python train.py --d_model=256 --n_head=3 --n_kv_head=1 --norm_place="pre" --rope_fraction=0.75 --bias="none" --tie_embeddings=false --init_std_o=0.0 --init_std_down=0.0 --beta1=0.95 --beta2=0.98 --lr_head=0.00874 --decay_fraction=0.791 --final_lr_fraction=0.0 --train_tokens=269900000
Each number is 500 + 25 x the weight over its row's rms, rounded and kept within 0 to 999. Layers, rows and columns count from 0. Numbers have three digits each. The size before them is the row's rms in percent of the matrix's.

# up: layer 6 MLP up, 512x256, rms 0.0827, rows 4-70, columns 64-127
# down: layer 6 MLP down (transposed), 512x256, rms 0.0522, rows 4-70, columns 64-127
# gate: layer 6 MLP gate, 512x256, rms 0.088, rows 5-70, columns 64-127
up4 098:490475470496502473506498488512474474551494512492500513514492485492502475507516492489506510501529512468550447522489488487482507509525504495473516537474510496510480493542515499503509503546485493
down4 102:493516518499481553542530482525506493499494477459513491498529565511495511481501484473493522450522512485463479477533555514504466495521491433496470512440478522527531481522468449504513483546538522
gate5 095:536496498512489515486492473473485493516484540549505555493462511492501483497515513503508503510495470469460465517509463515517459462500444441495502513471504519526495496523487493535471514473494522
up5 097:510486526511517530527475502507473474546455484525517486497507485500489500477487514499491460552492474445514490485521436485471443446513551467504503534479504476531461523509513488460463484491529553
down5 100:512472468509523532541500456530488507457482532497451553480483489489490479479496509540485508520504516517454475485518494484558497483504520505467516547434487533488537471520479483519462533470526508
gate6 097:510556498471478483483493516507475512492482505477467503508512500545497452514474511496497499486490554519456482526511467521506535517485534508529492458494450558522516504525436487525493466509503540
up6 098:482524487491466447504477516509520541548518494514517497504490484496521495487466549491518514459514530536502517478527448484443494523491523494530534491540476520542504500490480534548487507443530488
down6 099:505535479485483487513486504501562504521527511467494538453491554498505476489494547491501502504528494499511504499504479505454462511503526464563521490482473506536503480565516470533460501466510503
gate7 098:497512484525496530461429534483476522540490493507521531496506466495466486518527521537486482497523488493482538535496527490534482521508492504507475497504491484478524513505515491543505497516531513
up7 098:475477568496445491512502464513484587507484507547521520512495506533559544508521538521492490492506519492478532494561522472512482524478486516489469519511465475501517516527503531492490485512518487
down7 101:533445516511475478516516501519517480469502446519465483441497491491465456473529509497490497517481510494499542557519503517457515519499500504469489473523500493474473478453484546494496557504495486
gate8 101:530479553500493469490473484503489478526509500514497495500477492478511479470520457499456451508498531488508486527502478512503566487526469482482500574516520509485450523505517502528507492448511500
up8 103:524473481509555497491517467492500536495500521492516480485552503487514502552497469502508536497519467506494513494509523464517507453516509492527497562558523502518481481491467517492444499485497499
down8 105:516505494456539552542515529462511490450485473489496482491522521521528481451490462518514532541506490525501500533483500537514498503498526508483521539525541499477520499434499486542474497466509470
gate9 100:486498545473452460476552505503499524481514531490518509520512519530482489440474437509505524456497451521513523476472496478548551510480453468467492493502492503486534521536500483471479477510483482
up9 103:479476487515497535493452497482484507497480486509531493478476486473520489522498504466497487528461519423536494510495499528465513510498550508538507540488474454476471472469534528516485499483474526
down9 094:504459504444495493492530496432529476484527471478481509622513513501497499528479470511512518507501519557521478515501507509476557497490484527531482452505495515541496526489514513518524512487472523
gate10 096:500496515506505486504534505498486487504563543507511524514489489499522512482503440451457506515482532466507495522483500486531545493506534518495494538534476473491500536455513516441485474484511504
up10 097:527498507495496504491459516484464490460482467486509503499512486532494486498495503479476534527541538501496493531474495535488477521520523480505465466467496465533481507533536485483509459533483513
down10 096:478457496455493497498508490462479536493494564552555478531473514516502520531501479468469501504505503526511516493473478498516487486473508503504496516519513481490461515507516498478486468481508494
gate11 097:518504462509488488486522533503508517523501498476454526522541515529506538502506500446493505495482508533512518471476512491526467539482484511497511517502481553502540498484486498509499481443449510
up11 100:475520510489494481465524505497515469494533515494461567504482532493507511484496521476502481484512468475503471490485538488523510501492503533536519462502547493513480461510520485497477477453501508
down11 103:513525498512435500455519495508474474502483509501486537513554483486451573485512518519494500500512484504483550461510502483520512512539474505504496530501512482545473500569477483523496492520444533
gate12 099:510497501492502514485465522493524520467486531489524464505507519498509531463489507479506516497484490493476532539525527483474522462537515503435483482539421496521477469518525513512473496500500522
up12 100:493536483486478489508546494511495525509525462515554570479482439507450508491467507488497486508532450513495499498489514471513490477538529471480516508492497504465491499500504514536465526511480531
down12 104:515524468482505499509493493485492540503452464495515569524501460493530463541477483519486490510522515530476572456498480483458506530533477510527485567519528521488478562485451504470526524471477487
gate13 094:508503485504524473465549504511469536530525493479480526540482483503532536522528506544528463489505457506457453521530504490464530477506520447518517523550464517513483528463524515501497522505516477
up13 094:520469528481489514498487497492501468442480490510481463469520506489476521516485518490498551500488520500520513488496528485507441525479514528505484474483526540532521480498468434490503476503531506
down13 098:552461510520533473509510488465492453504522481525480515525512498504477512525490520491495491488467501456517516494475522519480498494518529474498500461486485511527522476524502512492524470490481526
gate14 100:538470488461501497467468516483496516478546546500491508504498493507500491504535468489458557521523531479530498485508498489521473517504462570509493475507474507513474472525491482493497497494501554
up14 101:505501501512499522534513454487494508560477479481503484512509474484495465512503539517528471489461465472488485526516514486476494485508550441520525547523546510496515529489503501508506486533492471
down14 101:520494512471515489461508495460507506523476493463544475625514512479495463475485503531499473510517496505494494481510548464495502481495501467518517520482502511505491531487484523470524504491513476
gate15 096:522515479497501461543512524489490496482512511547486464514446539475445458459510452493474507503481494518495513483493502509495508471475467509515526479489547520513466506519512481474476492507530469
up15 094:497472456494488481489493454523458540475550489513516536507476441500454460474525506488520532497475497536478478523511476484502478501484522474508546518536486489524470472522479503527497506492495512
down15 102:523482488521539487505462527513461545479460492494505472508507483524438484465490484515487529496478494495514498541455468478511471505474481499447505514552443469550502514521486503507460460526485493
gate16 094:504542512472469455479517533467503538511498525466526482507527512522490498510509449443484513494538538513529505509487520517498528556472494494505477466501440484482442481488552458513494498507462525
up16 098:485494504494499523538526551515527511482500494525496494488526517487526537530554484465514494469444490516503437522467541495514528484509464536519490510455462498475525476472521501514450490472499509
down16 102:535482531523478481511548505488499506499487517488522513530514534536493486506536486444488524487495562520490508529466448511511514482494506537525538489506481488534506512491509478494523526525492483
gate17 090:513513508496477506463490478499495515495538507509498481483499475535518513494467508501558519537527511523489534464476487487497483501508457478509491490534488499515499519517516491491491520503489538
up17 094:510502491488463514432514528509495488475480485539477498484514524519498434457492472521489541507516512523490496458529494447502483514494472485487508509521439476517464492479486488554481479517487546
down17 088:490515479519496496513505486527475476463551510508546468391506493531554487478500500502533509521530490488485517504504506503533527535526478491501479490478532534522542435509475523487461486499553515
gate18 101:472505514506521521492516492470513502524498460487448490529465556494535502475451418498513481499528522512496511490503497467521509488455463493498493468530472503500487487499478472495528487494487457
up18 101:508483498509475507502521538504497537509490545519533492521494534539538544514494514510463511507505464476493479528489510464502499483493527522498503503547516477515533519523455553492490485519483509
down18 107:485496522484515521459490548530470508487544550502498421558499481514473466458513486532489503488475471469509497502524502524480535526512506516509501495508538504473558501474491509481426510447503535
gate19 102:531533516459488474485505553488465509493507532464469455505503509513452474477507478459498543504502471508488476522547533492543550534465527531488513475474510499530492525492515511520484514517514512
up19 105:498519527503476516450455501498526474468480505464525508493513504525542541530467502477523477517510483542525502463495545489495535509508457476523491472491516539529530501494472486507492530516488508
down19 107:508488513520452515515478507537481454484485497468493472482541507509490473500534505490489513481537483468468517497507528465503495508522530533500523482495500530522491475443494545481538515523533504
gate20 097:525504558503501488536486498483503476489490508493481456517525452480471530506493505486536484473515460521523458509481481471541504464536489472484467491521481498485533480528505453488500483496516481
up20 099:463499502490495491480538449496549527503523511435523489520487519477523493517499474500532469512488461493484488479495518491522532480479519559483484527460510508462482505514520519516489487513496542
down20 102:508513502521488462475517517561515543553500486517486483509520500477530469485500496509533526492507496561473510502493482545466515529485525491498508495494559486526493451508485489502465475439487514
gate21 100:479492490507482501509472491493435497493523474495494486536507478470519508551467470466469469464556492472493503484485485492495458523411526489518471480464472506474508461470438465490515490494514505
up21 102:498515477504508497527482558478484537509515518496494467535455464521542534513531515499507520496545529515486478467489465484481497525524481488460493514483488496502491515488545524532493494504475518
down21 102:523511479405513494521500504467519498486490495485533504425517510485546439483503488498508504541537449444498478475492522523526507548436495448535517512492509495518511502534495508507447509472489496
gate22 101:542502537497480513484445502463544496534498499490523504514447501519515475562474481469529450458544520511523509479502500456502493503526511511517504491564498502529482531488523504514545499470512506
up22 098:547529497499501507502469520523543575500551537496517503506458498523525513518447443492532483494505519487512515535491504498542504546481527501552486487539499508456498516497491472476519476498472497
down22 102:530498459543564507519501469495506516466543490515497469464536485512523529470500481524506496517505529478470527557521499517524492488464529510474504513544493515507461487480493475463468447498488514
gate23 096:476520522519517469512498506526457500545478482520519505513434501552535509500485488516461525501506467472520535465483496466479519459497506476468542501553521487507506515539515508510501485475514469
up23 097:517473471500490466508531558517467513493509547484520522481484511489510517458528532496489499521493528477481517473504497527477476490532541463527500487499504473500509480493459531471507491520498510
down23 100:501473499421537492512491510515522492484496495493468466509524533499504489528496506509463498506485560472499461516510454498455509503503477525505485528507485520497535509484482499453518491492496495
gate24 099:539452476471478477469485500500516525478460494488464462514545515503478587514486510486500483503490493482494506481435552497512539497496515501528521484492498499514490517483545462513534517522491507
up24 103:532493530483492517510545552511509485504542508503501516507545553475459517450477495529503506508495450518493485488495483501535487517507463501521489491479510468509506514491497492468510506474497467
down24 107:560469501453524500502477484464531457504531514495459508456551527492494459510500488494473468478493500487440504536521517506558527485536496463507480472520474489474489492485507480496494562492468499
gate25 102:508488464502494526468441470490468500499477516505472562517507497496491511444475502493500482484515535516539504514520519527503478532490543503521496509521503509513482501494470480483503494528489482
up25 100:519477555503480484474542486517488509462529536527500523494456509490514468465496503514511526441472509535503478549495511515518522524542522489465510515483471567497495514501488476518496490480466520
down25 104:517494515553489499548558483475492491518518488490525494577470493466509551484515485471529511458510510493541493506524495474528483534526487475475478517486473552510464485530508497505498507535479528
gate26 097:544499533504518449521458465523462479476467481512470526520475511520463485500522453517494485537525528490513518479525491528506482487501504483495532490490528497505472506507487467513530471535486497
up26 101:480465470499501485482499469473498525519503532499467537511478495535527465486475481482480527465514521450490530497478460487489555466480491482462503513476517534480534493464473505517503477487453531
down26 105:516525536558467517533485486541488543510482463476509494471592468508498513502547515525522471496474507536482507484512534509510503497478457515510484493487496486520502507501552495472520493458529515
gate27 106:532517494429421489521515452430493514507517476502496498488522484539511501510508511538500526505459490484525509509542501511474491477512484488505486527505476488523517492475523481511468512470524550
up27 092:479536526535510461505538544534529467475521491539481477525507484475498481459518476479466447496521503531524534483477463518503499538472444500486542511459522509475480499513498540515531492506485501
down27 071:545497491365453509489515474412489515532486471523499490586509510523507475524493540537492519512489489523525474475532497502525501471501501457514514543501519496523518520487508475512470469465498547
gate28 103:495533531505465491478535480520514490464497502505507533511541514477517488476506474503510492463515505499537517501496500518486517514471544461492510537502503486486465504454513492526504541481520505
up28 103:552528470515549476503519518500488494522532509542506507485530417517469487499530530518498476531492513477485558493486455439511512515481478491505509494495504516512544504497513527503501516482512481
down28 105:452547520501462488487517450471491528503496555518520501545483569547477521480502546492499472483487506500512450517509556485539460521473473525534483511472506467493525505530511466515493482478507511
gate29 094:540507514505520467499476492484509516475498544492557510489497503536542484475499442489474491516519544478489526493497498516448563494503446526520521487536514468484480483495531516531480494494532521
up29 101:537516487508523480523504499512545534488485504496531489522523497523504459469497489462490492541508482542517550477513495520443524466505461486461536515554530477484510483510511520497480489480496500
down29 100:533481452566492509518502501547514478476508490539545525499516507512515537467478512540488526513541482518502514494458516541505477499490497474495475551511496537481516481518486519511460512493496479
gate30 102:483505497469464525509506495513462549536511552498481472503463487531528482527539482470487494528469516543517447501510520519502489477533457474509503515478474514500483545453499495482501476505456509
up30 106:490470536495479469498502488484485546484528525520565543482481456532526543513485509519537490521518514479526482544496503481503544504507572491492448468524529509467465505519473528519486513505487479
down30 111:478493509503521518498510494517528530484514528513552542510523465496521516488489515533491543528561515475514499502517471510510518530494535471504496508515541498510503437544503494500458479506486492
gate31 107:523514533505507480463497495488473471466516489492515499519527495560538452479498495492457485528519549486515498519498547502497492490514498483498535499495490485505505470505510518483502466506504523
up31 105:496512498493532475492498481483508498507518457461484537505508509509451482526487542468523489495539445526495474471476463526466481515435512505491475509494492515521487517496577505518500475493472510
down31 100:413544498449458511455494498453500500463500492494501505525524516586485473487494473512504478526494497478544527486494475519517489456469461464513478497520512518484505534493489486536474510474496464
gate32 098:552546509492467457480537519480491504502541491505546448496485485483448526535499479499502493497484473495501468539498487499500501538499475454562560515570497531521481486495494445467491497504469497
up32 102:436476506484514504494470505495542512468510517494472492507510535538486480458504515486485451537514512502487483461463520524495496465485497486486473495457481500500509512510504534493505481492516481
down32 096:512521504387507510482518495483460494515518496533493478576505493518499494527516518487512497452489448515495489483463494522495506510480539487501484502471516497516516504555505528435495509495551471
gate33 097:486480503483526534504525517477468519496500480484493513506529519519474506467549480517502487472520490466464479518503495514479503506532516481462473528485498504486497514517495515462496542520535493
up33 093:468541515516509577537530492516501504489487462503518511501534470509490525496568497536495480498500492466491482520497504504489524536498510542456451531514522514501507539514512562496469527520508525
down33 095:481519501510521536523492464499514519475519487493492478448527501523492509504480477519527489492531450486514515510487515501538518464530508537520542524533491470497478515513474478489495480502490521
gate34 100:520543526509502485505539485478496524482523509531448552547519565472466513450505475476500463475514509537488481489475449518486537522483469532513511504478515496491463518523516501517539445457533486
up34 097:518535502517463525520473507496489501522486494499480491517453535558554510491522507502468510472485485514504471493517477508463474507479512478473498510521531541487539489480491500516519500489540503
down34 104:511524472542527508522481491574552490454470490481500515507510458541513464559467516510501524507490511485469518479542512517543503505527507485483489499484467487474509520501518479487484537480487502
gate35 101:528549539504457494501498499488494496528496518466535513501418512510530479504518463546493478472480565506514542515460480471530496503528511507432542514518519475489475512500488530491491524492488494
up35 104:561438467504509491505423483463519482488490509482527472483518504532452515557522500488486543509534538519468502487523544503530501514495477498536408512505510524511534477506484479577469517487483486
down35 106:481536503561444487495479477485517534453515506485535435483462451556486536501487524499490485485426524519538535519515503492557500517545543504492453502519516510497488517480488489509497487512530461
gate36 095:456494499488501524439459460483509513511478491502467525503545524460498470535498480512477516472474520495511511511518496493544474488480482500511481485484508516519502542513536511529494510477489501
up36 098:487542498506507502471483458469525507502545491487474493503518507516504472520544528525491518466503471485527521535505487553478519487521495480540505451516547485509506500514462481506496485529473465
down36 102:485471548519448502479536511500528476544535491452486513481547489498539477492523492506501505461487498489483489499492472514509484487489463473463481494494477495516510490512482513575559525525530438
gate37 102:497502508507453440484468497509465518514478483540491501514500506504506491523467475530508530495477512528517476494507472472479478481492550473554511489513492515509516466516551488558484469494520489
up37 104:506497504495492501483479488492512484447489528492486497520511498485516519481496493521478498470516460479463501499484497492498472488472469476449484547484491498429501495478467503478502514510475499
down37 105:489485474567506447531510473453490491463511510532477516565537487524483481484514488479486485510496487502527507512469480507498498483518460464548514494490529507463515504489608511496503512509491467
gate38 092:483525494498490486513489543511466507506521492519508481499509488525513479468521505485494527478501518541505478500464512466440499442571503504530522526519488492512481519479509548477478495518500509
up38 098:551492503487524485484482542510522505490438506539528522500463491526473447502516504495471514510482508503515538532497463462490494517516471477539515529501479531524450492483501527490519476463456495
down38 100:474443506579539500515484519510534478499509537503516484458482511509480480535500525500516516447521464530522518474546504483485493458530463481524507547457495504479500477515478484487537529488493489
gate39 099:502455531518500473527464500495457503498472492499490556484467475518497499505490494486488508577493487508494505492497469518497486512565529473521468470472483485479527474501496497498509501544486524
up39 102:485435465519497478484479496520527471518482482475476508482479516521496501487524516516523492527523523501531506527508454515494473488505555487498433481508502486573509498457517527531487483503467535
down39 101:504497522545454515535496439483501468502461470483532524456505485500479465499486457528504520521488484497485527455539493499525501454520509520471507529463482505491523486441485509471491470496512468
gate40 097:500491546504476500521464500489511487548527520494519498479545522487532476479466478484488540461512550503552488537502475504506480486513446497506509536525520430518492526527486479490520499482467469
up40 101:529514497492506513470475506488517500491511500495539488507466521475492507503481519491496514517480528462527515527472464519482481556550473448531568492479504515446534488493484467453528464522516512
down40 103:479474499450498526489478511440506462467501476483544485493464520498499490483421492501503490510508506521517497504526459495494467467497518472471505525457492512549522505500510511464507522501494516
gate41 101:519509485505507467498503508500513507502518492495443497526454477504526507510491506500503525520528456571506480471497551509484518476445501528495515435529433554510513454535556514513485453486507482
up41 104:523533453506500482486493548485479518536504515532531521509539489488497549551500479538475462462526511514512480474502517506442479487512527507488497509492523465498485490467460518458498517537510448
down41 107:452454490492548526501488483500484480478511516531495535514468491531536509519508561478496515472518542502483526492481515501540524540489523457520487492509511483493487505527466487536502525505518480
gate42 104:475458467512500519470459506480512518473506502534502521533485511527529513548490458462494471473500558490529501513476526441485495496452490523495519494530542483510475567542455510480497509519556500
up42 105:524512490482509488518512507518525493531444518509504483473516497456490469507503447523476488500503489441491474511557423515538518513537542512561531525530522506478537484483464478474538452520494476
down42 107:512489478522499509486518504525520523473478479523514496557472518485530528537513496487472483526494527514494487532484502485476486489489493497495549485536512477461483511523462497471453476523508491
gate43 101:515529492497463520480511538517510491515530485524470499514475517489517468510438433472425523495500483541502496486503531492488492520470508501518479512523509461537472521508469486479530469505491466
up43 101:521538542513500553508479506496463443541484490547508511467487473457477474483478527518523517478511489542472527498523509517517494534531464517524504500498467491538544494518487496545507521457529459
down43 103:489479538513500467496522504550514463502476492530460513506514481508545492468526473473514500482539532526497453527480525507467512564530503520527481514526498514519471508451547529510538510529480530
gate44 087:491494483458446430471515499483467480486457481500506493494470536472461488530527519519531509507503471490528489491497500492479520538497547523499473486468507511516528471510530510545533467477533496
up44 091:543515451470503429484487510529513473473459503508515493497511496495431497494525467490525534545473490470524494507493494519499492492500512488498515486478505526439503468513490515482475499483457460
down44 100:503503464417523506503490477492506480507495495494541503479491467480546504548485477513537469492501498503493493506489530500508515511468499482507507511541500494462515471474454546495492538503527502
gate45 099:504527548501509462515537472510483563488463496476516461476492471508506517494514496487503531505517487474501512467507475479505541510450496510472469521497517544509526508513460532535504497496484505
up45 099:542541492506487523491555511498485499501528492498514473534492532492427456497525464508549514495515480474533512537479518503494502516499464516517511493510519523534478509537536506507478502501473519
down45 097:510510464427490479517482493424514528500533482485538479477516478539479460491497483489510506498518519522491490524512505517475512516490472493487502487486502522512490494536491502503470441487489446
gate46 100:470436496498504504509518530505479444544468530512521531551469518507514517523461549540546492497502522492465475494502528484507471498512518488513472481477500489515482534507536536483470496514493494
up46 102:463457541470490522518527490481492485523495495527526542503456462502487450433439517537493553504482487511491484518516501515491496491476488487461508490458528512477500518512485507543507488486519469
down46 098:432506528569534520501489495539477524483546499500528518451512461498532512478467477551508528510501482490463468467495483535540500501477475524489473511495539515489450498510508534507437451499521464
gate47 099:515488518481521521501442481471498485539475528488495451512512486541531479515495519539500485516487554506532502462524518455435496513515522505517534500493484498485520522494480507507509553540497515
up47 103:473507492483536496543502511510499533484525528517486471509484499490463539499523453448492525463566415497478492523486513490511512542508498493458467481450478530534482475510470532479519494506535499
down47 101:506515450423474534494478478461503514522489492493517532542486473438481512536526500489523516516487479491545531501517556482507503524531486492502515463519521526512458465507509498560532462502498511
gate48 092:496479464507472497509536455511510551519478509485527481503495469487518502522502475489524501473499471473508525506474470450510487486507478513460493491494531479494496497521498492525482518526502469
up48 099:506477428478498500477480498483549499521480493520498471517547511475519485506485469493494499476537529527494498509505536481514541497504454487453484517493480470471505491465507455543482508498504454
down48 097:528506483512466492519495505556463512507532561450511507443519507454497501541490511458497525538451487524511497531492476496490525501505498479506528488482472495458474461518521516505480468490539503
gate49 105:529514483504508480492496543494509506494456544510539512527531570520511491505515476464483533546505509524506519516470508519490511465519519505496477536491480538508494536472545500466513479493490518
up49 107:517525480489461512535493543498495510506517525497496499493520507471518486501482510485491503507503495514464496530487526548472515488514522487505528497479547489505493482536510480451498506472496533
down49 108:514509505578472531511520547558537487492497538493477504500534506525479529508500495492529485531484521506514475518504530499522491485472528490506495537488470528468504506502487524486477516512467494
gate50 101:531510525500495502498509442515517523489484508414490489534503547494512529488507504481509462466487500517492532514526516507478500451503484493522522450520507481545511550463514501495492482450523505
up50 099:492510504497533484487473522476510505453498490509522504512465517476502434512471495466479483504523441495488517493443473502490455543470502460496495478495535558522479476494491484547512483550502486
down50 099:522499530446477490502531503491508521480499510508469501477493513480485439465520479484495473450500478520484543511504480504502483537506465554547490502474539476496502479522498501522524466503539496
gate51 099:490453525492484502490505528486482490541530502484504445519448535514496493491485508518509490535504498486523488453463551511455522477498498506487516481548473454528470531489488481506486477494532529
up51 100:481499464503486515535493514521476530488521526497532504520465579513510469464478428498485495487508468510515520486525481490527469537536529529444503472497473541491514530500458509498501500475487492
down51 103:460475476574528521517503499521496530482521530494511505483508522480541498523457495532484494458487507482512525510470485511512524533460513523483525514469515484514471531543537467475520533495474472
gate52 100:504433519501490477478506521484457480511509501534484479495523510536507502479543500485522521452521485472506485514513448503523498485521491505505542500474546511502538471539435508500499536509500516
up52 101:489546532484464493535488534511526483500481540536482542496499505453505532486537469469455525497512523538505497500491477487522442457533486499503520493497496472520504472499505506502528432511490512
down52 102:499492495456506494517508534516480496525487502516496481432539495516512483448489462457527513508483481543501467497506487525498542463496506494515525483490519472488500445496446497528487486565498498
gate53 102:496469525501483490471476435522505482480552475517484534515506452509504493535540523501509500445511482452460457499464468488491471466496490442501497479533498495490446512494501507549490499507490511
up53 099:476500478519527512509506512499491534489516514529480521504546487527533507480529510484492487505546475533479523549495436488485498502464518507481514536496442518476527471471545533563506513478524452
down53 106:471528514431505514511477540451493493507469501475509462450532496468485538490527500465507511534514545467478531500459502507522515522525522469463513508500509490502503508512522512462476528456511460
gate54 100:473501485497471522482555447481536507462483521462482467501486484542489500446499473455499501470471515492509481474483468502539555508473489495502468512508508466500535485487463500457525490500517509
up54 101:461501541526499466513512524490499467493490489484563446502503527498534480501482504489514480519494478417523532478447561488512500519513478477481512558506497488448509508472536507509510542526504531
down54 102:514494482531471481513527528508489485518509511541506516430508502508495483516466541503507462531528509531497500510536489465484513514531453504499504530480500451496491444494521515478547538518503534
gate55 097:507494474491533503513449473465455511461509525457483520524545496504517541523487505459470499501459550453511502484525489490503489519495495503514481494505474535502449494510516488481462503479478508
up55 100:487486468507492500487461474470465519451511521511426537502493500533464531478492504484481545480464515472468544511497485493524519476459529457473471529536452492462497512486488494520508500474524537
down55 103:472488475602506514485442466484466558516547539462481510493500521503484564445541466508485493489477522492531500498478479535480499458495509497503510503465474497466498482532483509496513526506505490
gate56 101:519528488506487461436538477492463512473510531486483495503506498510489518499538480506491507548483453491489484533510519480499508512494456494476503456519518520538483524547462485476476495474522474
up56 102:536520488500503453429527455495511493462490509483513485503489487508498496512521454496512501511485521479530521505466473520542530483493481506513512489496538558515487524487508487491446492497487505
down56 099:508478516511470455509476517520499491508497514501531509466486490486499488472452476507523537543510464500504507492499526453521505508474510508524456477501463507499494487532495462523466494497494505
gate57 096:482492502490519480475528476447476487534510466538516455515486472464500554509511557515495482489518485501522457471467481496530492533459520524511494550479503480456504459469545493560512470539500496
up57 100:466500501514515451513518450471474532496525498491512502486527519516466487515539551519529482490520537477509524481491478534535494505481504499483502560484540471450511505520511513553549495537525460
down57 095:489467537534506483453557522504512493453504537519506508395497546485504515540505547497531481552539520466500464514475541507500469503496508515528478508487520497488509504540544495522513465495518492
gate58 101:504478532514497459490539505520440469486508480544466550541478518435487495517530476491492526461492524503504502511511487471515522482507498514490522516529445515512459444504515467456533536556524508
up58 107:506549511505539506507459523511486488545508497462517489476484510509472538485517579494456509541520469492493458477518505515461512510499481481499488478529491518475516541482496498517500502478508508
down58 105:500494496426476474485519509429499504456486456493460471534473533500476494475548516482519474459481488513490488494443497457524506458501496503475516520489494485510504474546523533483482469508532440
gate59 099:511475460509489525476510535523537560528477471547477521499475502458529520499509494464494471498536504499519541503496527522451530518488488503518527548584491444531470507534482501490498514519502481
up59 101:460515493477526445503518485513488546500503521484487484508534488503523450510484458525471505453521508464534473540514487514469518477485528486486493483507496483436485476489441490469505489541516536
down59 105:518491516487553549467488521512532555499497515467491497546465489531512497487465478520523492529487490438492504496491480493501526526526508527519507487503492521507531493495490475489501472467489488
gate60 103:522520513485437493507543506493486485455508510499533513526482526472514502503466517532450467516525515530474535490519556497503469536515476488519447490533510499523489512513479462520532491482480483
up60 098:517456477504517492504478521492502471526494468515479479490502497529521531535507485485530513435473488436524510503494476480478511449542492516491553537482449502499496521525534507472489484542530547
down60 090:503481514451490486479512496406496462507473501485485532569505498477521466532458495535536478451503522450445537504479525504492494522499483511487466454500501490492489527521478499525506515464571507
gate61 097:515500525502503486479487508519456505516454454482491504505488522499490522504460523530512503509485480474504548508519475502467486498485462483503473553500512491511562473550527493507514527543501504
up61 100:509494486503475500489503453513528529499528463526472554484491478497485518533492470463482539484489500523459479489494525458493470544516495498487535492500494516542516475479566468496418544502494505
down61 103:508507552553463507528482497486456488487532536459508549480518539514474475553536549490522513495480548466491510464507497499518530526532495444523492518506477490509487479476539494507457498490479480
gate62 100:487463517496521447499490518484473462507494520481516477518480535517488515516502532482494486518544479480498493444485483491427503517495490517524463522493509472509481502491504514523527515497541489
up62 099:506470482501493509495509535519522491454490479537476515469510511478525513493479509506507473486504477488562467466504515505487542511530450532510525552502524483494507498531462519542524476498526501
down62 103:466464468481543497532499488451528485479449449506456496432487493527487508504514494525488480471533489539518495487530531497519509502484494558473510472517477481490496526520480531498495532476491521
gate63 106:513483505486498529488494570488442500475503494494475507549448529496488502480504517504479503517498476505507457502498493443475477521526492496519507485546527533485488482490516471466503482485497504
up63 104:513499481495498475477477480480503523478536535548495516501505431511485492495506478471477540553402478487500502483474526508531498493471498501498553486467468535540457468472511470495491492471496510
down63 108:463520512468499490473517504510486498471538492487506500532531483522493479518474441491492453501523486447534555526523494529558493500494497525537502562466511525487504477488528484514482493501480520
gate64 101:529474518502490474475510529476484489498513461530477525530513508498492493524533505504496521471484502498532515499477490468487475484490461461520483534490491498490488478511541516508495489416511524
up64 098:534459563481481487526510436507525422473499516522538539495486494515557493483514519492479470526485525553507444506509491492556496490524505480538486477510481515488499524483501466503496496521493500
down64 103:493495533477491518531498485488498473509518446518521520534479500520549552459465480509509481529475534531524504503486511464514508472508467499497489541509497545523509495497515503503497495527461497
gate65 101:536527475497495521478511437467494478493523506499455493518490496494558507535496475525500513506505499461518511508494532470436464446525496471504496507496505494505477573529503491520493513494465506
up65 106:511553518503514508486548520500524515542500498487483478496477473489446493479495465497472493483489483485498506457469473481512515545503465501446501488493507445489527473492548557504509512510474506
down65 106:491518479471510453511523491504466529537504547463512508519520476496447477531479520444496523485503512458490470480504498506480518451555507518514474506462512489487523508462489508503568532516480510
gate66 098:500503444506486475481460515471536506459515481489530478477499515426462503508507501516483504475518478481460482442499495505509483512512512500501499550455550488468506507466489500513502499496479500
up66 105:498485506508475500511523492540490499503504473533456494509493464488490478530494530519480517481492539483513536462523553497460517498470507477473483519513456484503482533502472477454468529491498476
down66 107:469464474411477490523476476464519464527544488531456541505532507511489484538525524506588525513517524523504515514489491551523496517513472522475535504519495473491548512467529481509526493443522451
gate67 094:483535481491533531491481488512461452480499505549468562515482532464492528472528532512500467483507567493479529477534500532470425507478483450514539497509501466521513473525483450470525499511520527
up67 094:516534548463527480496546513491475524487538485516541524508472493473510537529492524502429512504524487494510443527499491515495442522478437521528437473440480529496508473511514492484498498506516493
down67 097:485479476535474476490466496537507498462480457526490493429504539462505511520528488498487477537514512476457472506530499519490486548499498450507535490511531492537493509551516461443486502477528521
gate68 101:495501504489506474494489535502505492471509508522532505516497512485475496508466515499515502508495477479526513477509512536489525504460484482483479506499512482513495478524542453543512519498533484
up68 099:483506501491493514478518516527495557528467444531497488493513478486507468514556506504532486411495481504521509512467446482517490504421489515477439496527508455480505505490485515526501513488506473
down68 103:518522516509508482550517495460480461499549522488503496497503572490494532447505499500500509482493516482535461497502518480469501487493486483535527466492491500487497471534520535473484536508488543
gate69 102:469493540478502517514507486518431514491508503489495527507538472533480469490532506503491544518489518499533523529505474510518492472528518524510519488486477526484471524495520447500501470483482552
up69 093:526564522512519514512446514498513495560492529465497482530500488496523502486531488470486542486523497508527547525477456510499512475507511480494524507512516535474469522493449513490552472513504507
down69 090:541542480424517537529470521491472524482498535535512494445517483512469494536547488492481540501502468504547510510513505458460502438503526467494536494497467484489522490524518487488512474530471526
gate70 094:523474484444455436492488504452466508474489480515488489489497537486523474475522504487446483503513540521520494470486507498479494482511482455482494500515458468484513531528530500483479474513505476
up70 089:496529521540527502500481512499478526518516502510465507476499460467507511514466517511511515505494477509481454540489477482499531533480518522476505510478515482502483529508445500530521495522526512
down70 094:504482540470510511506455521542436513474520512471483522537518456535502518492508541499480452459511499528453486502481472498472531529502479506533469506509521498469470547487517517501474459541513513